Part of a small language model's weights.
Size: 16 layers, width 256, 2 heads of 128, vocabulary 8192, 37.1M parameters.
Each number is 128 + 32 x the weight over its row's rms, rounded and kept within 0 to 255. Layers, rows and columns count from 0. Numbers have three digits each. The size before them is the row's rms in percent of the matrix's.

# v: layer 13 attention value, 256x256, rms 0.0736, rows 28-80, columns 0-127
# o: layer 13 attention output (transposed), 256x256, rms 0.0698, rows 28-79, columns 0-127
v28 106:111119194163187148081107153090111060131085114106101160147107126184167124108112118189125168076177168136135045108121176099167124102146159129114120161124098090110124067156144127107095086110105130165159118091133131140130127150134135081089148089069191094126178106148143194129136175125148172160159120154122090157061050153085125135129098130151083143107185087091194181114225114121120062133123
o28 099:134156129161154140136076130155110116128068169128109135171150160107084140120144117134140130119106127112212116142201150108103144108074112144122177112101114087144095136096141147168189148197115109076153116108130115175099124168118169168007096133139157146141152167119115130146120068078135160155133143118118108180165138116160182121138169128105095139160143157078130164171104091112171141110159
v29 103:130086164096125109172106095121094135115112159169079124144118117125132138138135132179116087145170112109110085148135083176108122118071080135085104133123109102088133088151191115129145119096164122163139090039119145118185144077133166142094117140130100127139103152124166097127108118143124139120161155110104175126136125140172149132129147172145154150143105087113160090135176156143132196064109
o29 100:121130068132125138124154125115170102194125101095136096140156150137131092120131079127094143061144128152165126121176112103123086169160111128174124115129099136128142116067101113087126144113160175167140104192108138121124147176131098127076099090171156125115119144142160157100181121115132100189148118096118104181153079096114129148122156107137139133081149138150102206105114109114118118141092
v30 100:158102128079033077126164094121147134122171113115146133108117110141058106146136090098133221132068062079130098104086189057098107130144128115182121161121096109108151045111105170147132097141084137081117136107150120144134171127137113181176115107143179080137146155133127132158060091145116109146117163138119133150046146116099181131113059178135141104149155129123094145149134127134120072124176
o30 104:105137108182114116116155167169151132133175097107155089128139143147159145160187136145130127095136112145182116139095152126250156094087153087106173125122189156114146181181105094113162126127137124125081116112103084133120093117137126127068108140087092179112099178131147145077192122167179132147120162123136097094147173154158136096152118100132158124147107148116096092167117087108151124114152
v31 123:090158137162157113079120147184121110104113146080139141110168127091065129121069113132099166118133119140127092126135146085127157160172175147135148152128124150130115159113121146088122082165137091119141099086106105159144119208145124120129184143107192119124167122162132167147146080116124151163104134126133071111068021163085106111096023051129116127162143122097102164104081122135145123107141
o31 100:168168127191094171095174136126138143131052075140113132128155124186149135151166175091123091101143147142122166162108135111123078103112122128106102117109144086137161123101120091147141109059123144182161109144131112118070159137116153135131141112135159102188103141126128154185164115068105106152096100148084174151179143102127173162130136181096154147161152107106167049109123110145188128127105
v32 096:088146223117181137110075103037069145139148150113109132110139156125169143125099132185082115118151140129165138125159045132115121130133075142081116136117034106103106082152229120153138175149192096126155084117190163131090183154126144156144101145114162154134133115106122142137130129079163117106145153108122130142183070205146152133103095116144125148120093114126144162097165100159138175114115
o32 095:112056119090097077134133101118162075208039129108106135122155159159122104120113147143185087062086139135143081150148107137083186101121152102072126096159140086139150157147136060160120099135111125158141102153087108112143089114121113103118115151182115120103104076165102067158139171084136106087144123136135143152133173127096114125169115107111116140101100115126102143144107083098130116144117
v33 090:105154141150173177074076185119128093108100105063092171132110220127228113132168112162085154184173140138090126125132105074084104101136133101096121122141134159175119090098140149082126043132089129100114146109178137174124134157133076171116108127081173180111147094055086146143113137121129133079083160117105101155101119128180126156107196160116112143118146075139055115137186106214183103115158
o33 102:161088101158122142110135110161133134149100101182116162066146140151095120147073089089146090150113120156179099130178126132144063124092112191176036169088103148116093208155127169151115173106129136126115101176101118117149121166203137138058178079144119138082171191137117122092111153195090128088158144187157113117120105128143151140145142102128113148168091136086114173161198141112151116137138
v34 140:219097095079089131169194094096087149142127138150136111152107083083057162128075123139184122162091121138140186123125071196129130215085115086110127091125112115086148151155161081153158124106143139136098127130128121114123102057138119129108123209083103208144115116132167148111126163104116105109131148122157112087210206106125101110120158105127141152103117114149152117053120145144098178204094
o34 100:114182161115091127165131103073165114120111094115143135083136148181145053150167123112096137099153082125134182141134092116188063095164078102133110165150108087125157161145129116115113131163140150075116140126122089148150127092140097079130125146148160137165125119154139110223122147101114163141111181126122169146012143190084109116052122114062111147094077177172155153088124114142129164120147
v35 111:104167146217144110057098167138164114096111125094105117134137184139177148122143104122169121108157168183118112150121152075133108140176126157121153130157178157154132126120070151105106095140055139087121126075133159111170131131128085116096131043147171091078147107099114121112115123125117145134169144150149061136104055140162092135126080143146085126168111111118093157178088092114140137121109
o35 099:108091140056121153102116091122052175152177134138123096101162167165131125091134154127157114152126126057078142121170121088108111086093067126165160181162165127207171112075099114126174120138184119177140190105105102143137068175160088128122114132137075115134092158091094098161105089140100099093147152106065083151141142113144167129179157130133143161168131121130144173079130163128155074114145
v36 093:160123155113166127183116134178185087116098156110097227156126117163135140126101108125138129097160155094139074098113120096135170121131095159160120119135141129113094128137060099090124071126081122107115164085137065118126132169165169102150149108089167156121187123128097233142105104128121124187156130099115069140091107119051102107143134070172161155115105114165105128142153126122124123161116
o36 097:091133110137118152189091136044129147121088122126162117131165155141125111076122165109124117147115174171141124125072111112132149132143095145165095094151113215196140036092150138167102182134095127174111138100156064124152116177173127135038116134053111081140109129138138058080124090143168190110105083162195124101184121126116127057117098141098145154137126129097083098118086166116150176129134
v37 100:104140102161118115107139131161152128139120126115160135139151141090092122136139089146141131072141159114120124135124170038143171107135134171209129129126120106125127105092075160104118094112091158116142101090168101128188096245161146132153127069133200158155146134112050126122136065138112172145105020127107135158068044090154107123093082120071126137165152088162126146153167104112106093099127
o37 100:126132068117151092140145139152142157132115141086077104129138127113147110142146158111110132148126091070085095132085094149124055142147147107075115103120172112107140171173145095159176164101116122099136090147110138175086175116119085159048110158134105075077091099137185152136115107091151156113167113155115127156161125108094152098170099160077179156074102087129127148167110159144085162163059
v38 107:088142156201152092073083188137163104140138128116148112103139149190153149101174121175106163067142114128127053120131180079091148074184124163144151103130119168142132097130092114149103153159145124089141078096135126133094170247145138172139119107122218110116136139117119118172114101098133145064091080150164107183107101114123139143110038122114093133154131099103156135139180105127113096067089
o38 097:127162143093142137150129146177130168073124105126145107136127212136137118138148169134175103130108122059222131111130087149140088113170127130101117124132157164124053092121114187120117157110092150141067137112120134128128033181141106124140130097106101084073141100138174114141134135132073144147155152110080105120127139099121115169081176145169124107133124058132147116126073169188143183150178
v39 101:168098103124064103173153062152132205158121122116133146112108109068057169150097136108166131149034099125110186132122137059187134137142184115129132103102109098157129167133132124148132104128065172194182137146144124143121135117143150102121131145131071212180139137131129104105166105179115111167094068127129125101133153125089151130124095124108107120136139209126107167090130098166123101164175
o39 103:113124153115130127085153139140153170173142133153152113118145129109083084135163117184149155124097170167164190131083144142095123128102124201099135146143143088153119160125209086138088208154137173120091101166083174179177089144173133089145109108131127122101113181170124096167096119145164153153085169138138136135127094121164161094135137122115189172094195118183143112115218134190127145062117
v40 167:156097081097072119171213049115133153180162112156211092130134050066027133131134152116151100148071093130160205143104099171134149146145156112127138090109153104134108164157156126156125136128172126161115209178105123129113096074116134100112096197113111160169108138168155129132157124115096126168113122120118147114179160117093134103163161123111149092126092162130109072096093143144122166176125
o40 099:129082132149160102105169147144096153123130153144113071162116153183120154128102147130139128116123097143113136237039189138088160090152140116143070186153137112151176197121119116152118128118073107122081114150104164065112198147134087151120146112131114112127103110159169126135081163087143114106158129107138131167115148157111096182132097101199121125082142138154108103172111055084128082148160
v41 100:169139178142118082119092181131138087141126110134090134116140144150198103127138128138101204133146107095114200111143216090077125146149145110115138133136100159153132137110101128139121160154122098118109136115135137097103154235154108136151162119115135067148129125136096111130115182146143145084064098165102196149114130116098147150109116140123104155152187148079140116178108128158152041121104
o41 102:108134127144107131120104137178121163131128110118073145147165131120115137124091133103142188150128159166140079102103114145162088088174155162099080056159168123086159123170162111100114092121117118130163103163110129147123107125084154092221087139131126126100143122087118119125180075124134135107193183090136117095087119101134110108113097079082155142073150123129086164117069118099131139154117
v42 108:109148111127126102053080178135153136104174077079130087109135158159157097119136119106144196121132129169166127148148151120115163119147153164093152169127126103129102071131101167123092125127096168087140127115168154112169127183120032191158123118184112117117165107095089108147102151128174153096118122135122040166161113146131138129107101122166174106142156132145118142190145059181173077085138
o42 098:137167098152132106138203111132121144163142138093166157144164117115156135199098120140129135131148148096101089129083133123123074085091125142149144171147172121147220177064124137088149154150101140136152145124074148128119097153123160139121106173137111092118135123132193167071092139152132116066156140141124154113119070106183113147031153130103145149136106119097135070114116173089106099160109
v43 100:144101131150119130186184100143137155120168086155137112161103073130118189111078144126172046118121137084182205139095170163136095119074156108144098090135111148108130136115154076149152173136118086161152187169166147126112159116150159080123116192133093146141044122089102156120089142080132106108171119103134143152095157072135090149192140142126193178116139126116189139071173215101159183169128
o43 098:122095144090111125105163151151089151144117134100053138030094120098113128100102100106100194116118141131068077095134132099116189144137127099111093150134111161164151133171168163140118147155113182116073093116135166146047099130104130119153072130141080142114121169110103161159155122137142177121102136113139149176170121099111119113090170120107083096149120154173119088164154123107137125169114
v44 100:142117127103091163115144171076126086117146130107195090132156145128094140117124127155151090128129165100116124170137134162121095180057132071156156184138077023133158113129147150176122147146195120091144116092085127131123099118140122092105072148129079130104068132111126084143139110086163147087144099121149134146158123155170081103104173152112149141143122119114154130114219131134068160122054
o44 104:146147168175153084150123099138065146142128117125149107066097101111117112166132124164134144116094108150137136133140142103114146074161107066161119088132132171191115076126109120116088058172107132096079180104144168104137170065156181174105093104161091141116151097144137144102135168156091119095071130121097185067069103076097169126153146128128151151112062134158063152140086128144109076113111
v45 098:113105148141145075105110127097186113100175089149110151138157136097146146122107115152144171120140105172126155119133111069110124127115171119147161145137155134145111130096102156099147137107151106087034086105077157132076131194105095098161139147143158140167134116126118081114148122106164171161044079091114035122139074106147101127117135090123110137115164090070165146192073102131109097135050
o45 101:104113143117096141171234133108176155104141184087181138108168148126099095093150112158126113168130136100128166114090152147138133159124172122107156148098157138077105150109149119120087064131140186174155171133075098116158146076169143101065090086164070157103178127178139193104080095120130140048140112166144146149112194106076199150089145168136114090172099088171116135172112116104132133135136
v46 082:177132118080121123148194121149131133148136158121173089108126111101046108125116118129109126151105168115158127150113145141124147166132098176156103197129120142066111153110082082116133154166135188076101127150132114154163112107132130107125143172154089146149050140174142109158122194041170140093119119117134147117141144132156087110165154158122136140095133194078091085057125247103096112144155
o46 098:173091121129156122134079146074072169159205119090091119119106111092088135159147137050143154135082174151140201098142146161182156135057172074113144155078147097127085171140192135164095122102091107143072202126078121132109146127101133205159110163122147132168114157148145139122139137145111128124169115123152161132095138109084146111029155080163106124117073163189075178129109143163149122127136
v47 098:120094121042104147187105094116134140152124167118132123130092121145092114128143145086137106101116112087067155145127125165129126081074103128179120124135178130137188130166167149194176110115118147157126122153126087125095127125206123155126141137172067089132073167149182092146143104117155092143153127113149197137136213106089149155160074160105153169114083194157110117128124159138161132149189
o47 099:113146135098089133161173124144105123192122173163157083144143077185170092135084158117104142185093131126125113085121155124154176148136084126097054123067128167155088143111067105042110110139106162119181107128090105177102115082079120105077083193058088111186179153162114127098127114132131119090057076111120027171081071168100149147148061097105111115137145101122154141184155133159162115100072
v48 102:096151135180131095129131178170150092104085096107140096110140101164121106119165106124146147073118113141126132089112139006117122094171145110192144112103135139162110141127123153140094093099133123101062111129052170181073139208126106148125146077108145110132149112140091121141176086074150137166076106120122098118091116139106152126081125112126098067128110187092124143169191109112132138087122
o48 103:130118088148150146116116117113114188081112102131118153169135126166113138141146150112080126110070181144143130132057113171115126133101164161104110045136171137113169158097156124157162094133169141122170099099101134133182103140106142092155081143131120175160119131192106086109082189175108121141152083129086205108180148158109136146129130162123119115149088143153114156094141102138205094118121
v49 110:113114149099206159138094104147103186161111125138114086124077119154150148141143173131074066154192103123109150135150112108108084052120126137182129163133135128114166133178173097168140124135092154221159103152152132125105114136097170060154130105100088101138144150152099145112120060164138130102140106124124171107146136155134129182151114154116069151101089143149094117088126117122116097149120
o49 102:154140116120180114168167060090119133125161141194124152134206139118088165142167128133112150110120103200114126106094131148183154109144188121118081110088119152154196045079155115161066114163238100090103109096096217179121136154136078181079098103116092127115111120132123111129133134158134112148172126140103077146150116110132141137112159105078121070121125148174117109113123117138145147134137
v50 118:140147050203079063072117103065152156167148135133148082106173114105092101119146126110134101115107149158162140131108102117159099125176140168112127134121066073130087117166142126137101181101129200114139201144130142111153101062103071123121134109141099113151108122128137134101114176089127154156182094142141123125135027148132144111139143137095156078115150126166126150147178084144114164122136
o50 096:139138121109122131144080130157085075128097139135089150184116155151135159112144126138174127124138105181097126184044141086196129117168097138129118116126150067132137147139125122056080044087131166142147089060134149136126099081087137139095113108124131182081132149136092089117089167167102138106113120077093176216175143076114145167124105109132064179135162090190118093084108116100150125123152
v51 121:155105133078086112101164088069067142127165140145142116136102111111133152107106156081164084120110141169126175147147095158154117155078132131109124093129121141074143105169181151155142142122178156145119187132118110140115119001133150066116112166109101139143062133111182105126084147114130075117167161130124121114155220140135152136173148126113154166097067111098149146092154130141131145127125
o51 101:140138122081107166139134086143154136148068137134198107131139173135127156222145056125145107128059137053097119159169155119141078139131158154188114188091136160137093181096113097172143122122107132106105093092104089109105116124125122027028136172107162130090150111107082091109123152118132145124117093110127113158130131102115111180122152112178180147111145177177056141120085187131139129128102
v52 101:171102161071157151065113143110076134166054142129087110099114109170164100129128116115045110126157085141124140094148083149153137137127105084138118114135136133122060122133093108131082214121178142128097184130176020116140139179076102173138071158138202104115099154185139115142119119111138144125146081145110192148131123147109136157114137115105116137083205131141153086102102104121065116126149
o52 101:103174132171086127161145111204158079119107140121106098121147168136138104123169166182109113099145167146149154114110217157188076119120104148136113117082081038151114129109152076119163160115144067123124035123122221082106118107179113157119138122082136161134137092175136115152134127111087131113120124158185172070075114100090144085175119150143141137180100082114144128111062141099119068083184
v53 123:142108096056141157216119072152133115142141153138187138152103094111100108141052131107130047126142145104125175112137158169144129103091111121181121139143153160117114186162126106152136099129101137197156123184107134141112052123136192113145179241127072112124094159152103156119138123155104109140132113125149147094128203126104113102159072098122109108141081167084146131067108164147142073188155
o53 101:124144114151124106148161155123082142195097122109128150125132104119134170149146206134096166142108100070142107107152111140149098166093160148127069112097112069129084087119118089135119083171113106095082164134140103093112159234091122123203136068116099127152096067095148090141155181093127185105137097168091199177098127152134181174119087092125122171109149121194129113144213125118123151160111
v54 087:111116101032088111135213088157166158130154154100114066111173077138056160134155122054147076117093079127120127131133125133090148067101133145132103144105138135121135183112121107156099123144057184057106083155081120151192133138136148186170119150087130168116064164187109123139166109170122123153058098105129130109104154126079135092087086109096146138097157138078138166133115089077092142074108
o54 102:125086106161085107168103127118084109182140176112147121094096142142115115149093168169091117094125058125165175101076171073123076093136126076153152113095106127125151170117150132119113115151127137120089178105140098092078121113126115053127098138093148116134150069056119090116126118116127116097110074125115093119170122143165112080080070198104136151123120168174125177081142115147173116115166
v55 106:110154115120136161148104103144124137132172136174162120137145115149137074105119136110150137136130088144137161197109132136130180141138158068041136104131132128103096099145132124143091135091213090164129247194152182093128101125102124132127111160179075159145087127124094144116103166169102140090150164137132089116216116144125124116116168092155152084153139117126108064126155141136141179178170
o55 100:164135137155154171084141122113117086128163090118168134140128092166112105168110077138117116115081137102110096134080194130166145108094175179152122100113145128119139129174041127105111128147144116145102123157092120133159162154071141120143131123150055106166124128149118086119129154092151188164123117132148171106122139097149165075140131136096115126192127150135102164070096121180084130137113
v56 097:118150135103050102049112138149107143046202132102133126101110171126120113121152108155146143076103123174114078112113110129150167165159122132137109127104101128079146074158161149154085110102161101075163123073200140154163099092130148166096150096118188155081112132132133132149134186084142147098164178149109141155124126147137146123099128160159197153163149112122094164120175106179094158065158
o56 099:126116079076086112147156131087147138153133146112105109173111177153065153206152161178151095140093179174087141113160169114114105032134102159146096037100097091119143116134137161107111129095143133088129148103166096121091160134109126072118085152186133101153097083095093103143068128089131141152137069119129067102136141183148142110118102108174124064145107176122129058166143077163114115177127
v57 123:171090126107101162159171071022122157150146151167130071155120038123129105137149133101134095137123126133127182145118081180152155163118090121085126132141131075110136122157176129180160180108218076164087150157106129116137116114124120077142099182128077180168102126143152091124127136127116111085131109122124112135143134148093156143133232140124141084108111126136136046119070112108079179143154
o57 098:114134149143144137155135187114106159154151180142115156112171127138107190125108094125160107171165055127101155078055101091101088173111172153129153124075125138125115118107106124088164089061121132144140145118155144153112194169176189121033109163103123169088111108122061141120112112063111154155138160150150164092157130078141065033139150090207141090146113152185133158107149146192120157127098
v58 137:152109099053056101144175095097106143148169121132161099134104109150056143121057131102181114135086110126138185152120102199159146176115134121153111076109084092082122125137144137206133115124205136124135157135149145145139109075149082108107093161132093184153053148116156104118156096083114111122150133106117142120217168133116120131118127097109191149134126128161127139044136122161093210100123
o58 099:158116171119112111131115117158190126107124170084138156127141101138161135131177087095153151119074076130151121192081108156116102123147117168140146163116152115119161103149192148048135174171098139084112062100129105125151125134136174163124057136121143143207117106156099137141133124156143143110127128111123107055135172144110133146152142126159155125172121104102141135151155142108148122170078
v59 102:095112130125116102084118148182131146153125136159099067104156156113124143116162121169112158136114154168142117152140112084127139084146117102133128161089075133137133069133180129168122131139133167063159118079154142094192110145140048164148117128145114153148106175114112044106160138094176153073119129066161104120155090162157143127103058181099160177136174169121115163087152154149083118097138
o59 099:132165165074104106150130125127159100129110135094138101134116076203145181070158171085125118133130104176140102087088137074089108178091116164113176117167162196146101156100164098097056091151183155154083127154135081145054162159058122181145129104056142090103126106131118087176139102127117140115157119159123154130126144188175161106160124145109138089085058140134136119154091155105158138126164
v60 123:156102130094135138093127117113089079138184126160188059135124126145167112116120154126101089118148077132098205140139108255186115137103115099113110102113116140075094145180180111156128131079231175172140169169097107117122103092105128104138168151134046158125083110186117115110157180082156126106105139123117162140189126172093134143147169156100135132108152124116156144099108142133102132089090
o60 101:127127107084107144196098159084149131139117193109088110130169134116170136135124110129143143095102221145113052073107101086113090105167137105124126136152163117142097105126095152128135150108091098158123091149070146128183151129129088113100105146128115105129160147071107128178117148185072060134108133125101107140120128130171107110160104080156161118147138149099129119125133119158077125105155
v61 097:123133120098137099143121136109098119107141124125139103113123110149185110112097136125179128108137116133081150108130140160133174170151147156184142156111198134100099129116109142094120119045186076013110175124110082114065149173133104059143114118092128148098144144087173115112152109121083112090044149115081116106152156141083133120106190118221185131095147134114124112150090100159118121131132
o61 098:171136132150120108139101131089164156116147115105094112162151123090156105163128120076088116167135123100136093165131162138112145124113097114100121134193108140177098060117098140103161153168100106165088143159157142171116119070124113073164163112121145099102085112148095158198149116154191152116118096090121080177140145092181133141123153137097139130175138135153129207125068153180138119120094
v62 094:112156099132126152135145163123096187181056181142150134113134085082101110140108164141129098179132117122132125119145101155183125139158171147145139109129139124125117111146095104158139120134174156112186173126153169146110058141138115152113134134169077137122111168139137135121120101086111118162134047140152178134154166092145113126151102160131092146137094109186077054083109130151114126125156
o62 107:146098168099130106146139119169159107109126061170125118109090173132176173120125108091139118083120138125087157084088126117082118129149120096152069152124155159115079130128145092107125147105132124164100163150118149147166228062156141086138086051137124124169094091148141142107156120103122146113168189128107175170232152154108167129072129157060106172133110165086139112166127083186097166074169
v63 099:088127061096116111180145181134107101111191155089115166137151110153145115133095112140189161089103132132124152115131180069089143167111094153154142152122123192149097124116144129128124086140116093137071085114109129118071180165166112158141162179114158128100109110115124155195163125124088148109066161095080073066121150151107143130163104050145134157105139166135123131081091172103146124144186
o63 099:200123066105103127116152129114110067126113154140127127141051144142142107166126195112094158109110105162064147136159145171124101086096164123121112105136123110101135151140116188125137137090109128124151155128149193155177143175108176118098141075131106132126130098189097103079101121127169128082124159137111154170087183110112145078108153110085147104164088128090139140116147164147160135107129
v64 106:120119124137159175188106126144181124165153127187141164154078077108134109135130142123100108162138146129082145139113135113097126140098142105102093101162175113150107174141055112095147148143172133184109213205172125109139100154092136073132117149124134120176100114164127138135126158164109137146137088115142161135132135073078120160136151089134153110108210148126128071177115173089117120213089
o64 101:172068068167092159079090134122104202116144105192165107124167104114086114125126158144138159105144117140152138152066131141111102161114092125110132129090148106093146141137138111104113090124095101154144118068172138118135145155121151145171122145123145139094088133107078068080105087116168134098118037134099178130103106183144152124135201091220129102147135051143157132097096124092170133136160
v65 108:129130128096113114117166096113128114138171152122180083130132160135085114118096147096137127148114104178119139147121089234145163172077139136129143131123111104089138121143112075158127120040140129123120123110127136129145133135142104177117102144123011129121087136133123124140135156118082119123114110109139143095208109125097096103118170112129112094144147132147096166025166131139126179132162
o65 101:094120131126126177087142154128116098173155144126113162108126099133090078118149193134139128103120193150099154162140127160147076143153130142173088164121166142173090071085151206093159103107125087152151235139123105047139056089126158171124150125147156140107092136163140154136120073136129131180078130130184084149124212186135180149181142106113194196101110169189122133143130146134151162139187
v66 103:091129096100152149123115151101115140107161120150114069120142128136147150136142124103139167194156092165103158133128138206147123144129111128037136155123112074145140091123111165170158166092221170093116092106124137119087099072133128114122156132148146145110121108147138103114127157115155119041128134143117100176180070153123118145176196126147149109134091106145077185130142089148107142116184
o66 093:139142129093143156145126153125218142137129133137125118105100158173183107139066165152094148108133109101118122138186103088202131101079214168154125151125158147190128126154115088146168101118141179146163159125171105120130194154107076127116097109176157116095140198105108089133107101132102136181202147151113138030065115169140164135095109076126049129109202118083169131125109137088171103091126
v67 098:093165090112197173099140090119081157091207125102114042134146178165108081123136119166090178133168088172117109129119134157147115100058118132101159163140142077116130096128178155126144141051156122116129096108129150129164124133123088170115143117158100147115157119157141107134105147084176104075158153131146063131173091148128119124106149127088182117095167081160106122119113148119114162116153
o67 099:115103159137107211069128142136154080188154116138152142094150107141160120091147198095102094163131183135113044142094112152118107139151131143094074132115100110103158156185112150176123144249127114111154094117159157102164144128149134126114085103132071105135103114064155141097104110112102145093154132097157103114137096166135098155133171138180164121137048141107147166124100117181110132142161
v68 140:091111149169115079118059159143177129081101113111139132129113120128141141153172119149141197084140138102111138093128166052118061137183088141142124138124130151148150116136062144133135085121056130062154045062161142161124097166127128151137132081129237099107161138130107126147136126157142140111053143138132111162035116117163129159106060172115101164172132130136141118186174154112104100108142
o68 097:142167099119141113190104064116122128155141196122158145101135080095077110125154110112157142159108150165134132179136146156115134184163156131146087122139185130078146140068171062097141127135093109096049094153141070147140106111139053060145172050047132128119118092058129170125113111104161107173162120105117159111105125091145177084122115107139104103102137091099154158112098081078174142143100
v69 093:112136050072107121106167136129150156108113090109160120123121114108106100152122140136106104098084148209161194157125093156129207140108116161150141141118147099120100150126124129178113141133086139140065177152085083103098117132070154110182106223135134132148093130136130112137145111154127139142080133076110091074188143131150107105110169092149154096141147104084112085108051102119096163131107
o69 103:126098151133156113091106180156107187135114122155156104078201096117132101149094118106084146070127123136077143152137087126084142175130112087216155064191132076167138117124167125138149186084150079094117118154075119148107164145136124102163171127130106094079160141114104126092159135112121130136153091135199113119136127083090096153157168131088120174108124125104127118094174097130179161119085
v70 119:119138151125185138108058093163114122183136134164088153130102132172172121129180130133088121126189097177167168069162096168123119028114116125075141077150147117096134117136115071124142199149097148170127214141148142094201140100128126054091068127142143120144142121102133110098088153101188138120203115163136156148121131146175157165150091115113067124092159122174129142098117148107132098098109
o70 097:158152128105144121198176108136180094107117082104126114134140120156082126135120132212178127106114113105127147142105069098120096182101153136071148089147185112148120140131150129160119124161125098121149161129188126125163115076159197176097105102108105120086114158134157120145139114132133119153124110159089100177143147154120112111107102119170135148134077103098123129159214094138131074169108
v71 089:065143148110212166079087083124139103133152173170118129119138144125149174120131100144075101140186118160127096159146130092102108137126172110089117204127092132161069058125057135086119165083156135119098088157208107125131137136127141194151144094168167116168127124127127143079157142139198135133180111129137100154103059176111134132122114131116124148158118107116103192133078128128117075089140
o71 099:183147136168129110169177180131057165131062134196136098136141155123148153119173172085094147152071165115118112109109144109168112146130078154118231094181126177093109089126173166145150203112164182105115141158119225106063079119113194083140143139125196139107160091103133098161077102110129087132208125086101117106034135158142151089132120102149132169148118146120137136215157086143133179149116
v72 119:147102166064123160133116076074124149149126181149182086159112111138085125133068129158132098156130120134122165159123131209149141185110138106105139060131121099102136200168171138150148138136180142193084155105131138140127108030123141085084124186117067179146154143146109154110153125109142078121199165112172153124189128161142122122120124055107144180101126129158136163060130132132082153170099
o72 099:114150181087157132115128126103090084111084141116126109107141121125147160105151075088116145067119166158170111120181124093152095084111189084058118102091111129173125082127039165154098136079101126072170130170135090121078141126181097188195113131110108091085183115126136098117147121174163142107151108119084163113138155199107133069133144153181148097124114096129086096117139162124124107148136
v73 095:116118171081205195153122124072128108119060135132093215160116119161181109148096123082148096175179161129144122151129065065144181108109103145108139122150092154125137124150053120124122132142149152154156132122144083123077143094087176093146088105093133126119148134133163144121072075141096133129216087138115091146117149114101117123127082103122105172150079102104126157082139122114169105197148
o73 097:115102162145077135177134114135197159152110190140106127129100142137127190147133146187126094109076104142105167103168191154126136092167098171110156082124107129128116115142169130143117133144112104118120140142095110116154115151146139091133175114139141155099069139175121170125172146187127106125123128122191196115152102119149107121139112154084064111129136168154156104131117131175054138157042
v74 111:126184108178142126038084118120135081103111126100163148131121162165127132115057123086118088074137144146153129101096185151148169136189147157134117135121073150108069139119163146128107112148064119105097104126152148120160099152113135145149193142147092087113073076076097133094160132121136144124193193108134111101138071153141069114109072091113162130168125086099128182111120181146121116165088
o74 096:133071153124136147131116177095156118137147094116069081122122147111127080123170120142150170103061118158155083218148122128133070141069150109140075124076147178145122125111158098091120141159139152200206177100106126094128155134149119106143146148106139147137123141150127181155083142126096142121104080147160133178088165140110104118136172101132030194124169069079184130169068094171125165117158
v75 089:070156114123134097031161130175140124153182099089174066107159151144103170116121126105154161133115101180169145163149096075085101129140125106193131147126171191164071088136143136175064119197157132062106113147115129093139134148109098130176204112160136124114107122113157117140141082123104142130097177123072107132141139138123125113083058092128117143144130152110158156179131150167144127129140
o75 099:117168072074115124140097123141128163127157101123104175125159093108145080080098140144099090112170130103142082146102128124117147137203143105134169094066132108127148149074118158103136090139145131088054148141152120139207138152168097153118066208102162084134159121174166120157165153109151109111185114091119091133063175098196100191160077182131098121114115093129147084083146151136147137085111
v76 126:099130191125156111105052185126103107104133098114073102125127169171255171122154127131170131101179126191112114095166136125115131101128086119119135126102130162089167092148156151129122160098090157121110015099142110112143120082139055140128138077120142119096134126088119065100135123120151098107119150104107105086166163141195123183151156152152116195139107082123149147141153130107113084064148
o76 099:135105128127147147103136101121137205148136123184169143186128101120095113111107118094118103102174111132177113130164128148126121143155105134147057102148132095178116098079137128088149153114113155066124119149146107127102144182080065171074159119147110193139110140156108182181126141089065146104171130120128143106151118156065146092147094135108148125093072164131144111141098090163114113146113
v77 083:152134120174135165134078162098119059085158104161182158132121112150147097107133147107077167134149116155162146117111190093138153106085135173062147131135084109093168082126171095132130134161158077177110161158146180082125162135159107151143173104147169137159131133070107106121110169071137147148157102153192085122146120143113125123130123170146121141164112108102120144122217135093134162080184
o77 101:145137148131157057157160078135149104150073117091121141132179055111130135090139138168124138169171137075107118147129123121150078153127134112196139125132064124117096193141091128133145123120058137094106108122168142108116075145132086169112119146162133110157024110190109142135089095190120070105188097122139137090132179092122124170084165095121139143101132152148099090151110126156079139134198
v78 119:104128147167136127126173140149123123126078090116135185139132101127110123144115113108107108127135140109115091126112164086091123079119081148167135140122132182117155140133127122143128135156033159126139042150180136123128164195098182102181159101088140074113117108169093187153094131142127106145089052129139152145028153136107152126115066125138118129117123171088123155119120178101114077133173
o78 101:109114130104182092095123120158158115079168076148081134147101125138111097139094090126136117179100100151087136116114072151166073121159123147130116109153127128163147169136083115120062142168116158127129173114110131156124042099152117102127153113117173177111079107078097065123209154086127164115126093079145152089121114089069097180201138195122121117169114157134132093119126101120169096098147
v79 124:121136138164239172157026194160140089149107143139113197134107169164235146128162118164081158138210127136145054073158121105104088053133125123134145111160136138144125126108069063049155109140123117147175146117152140124146100137141147109131125040116160111104161081130095148112118123120139149142145114155148090187088030132117158154151120145141078110147165086120141095166142146135164110160101
o79 098:114158139112137188125122074105139093094103127127153132144188131144154112131106089150148123181112123133163166094188115053150190069110076103134144109112122114139142105116139142189130182130118170155086120163147137123093165123137132107076110160174136143137113102130127140130160199160143141150163096115138165154077137135087132094175144090145128128120052135113173081161107168138126089065119
v80 122:123129180083119097107115083074095110135138111107088070126126155180130144119150112112120066113138122133175093108130058166135135122157119148091105147114094072065112119195187095155112162107152142120116081111167160115158078044113099136087129101142105140124081142086106096109119113123157120155157177100114108098148110173110146144136164135152145137137102069146114161093177101152091159103135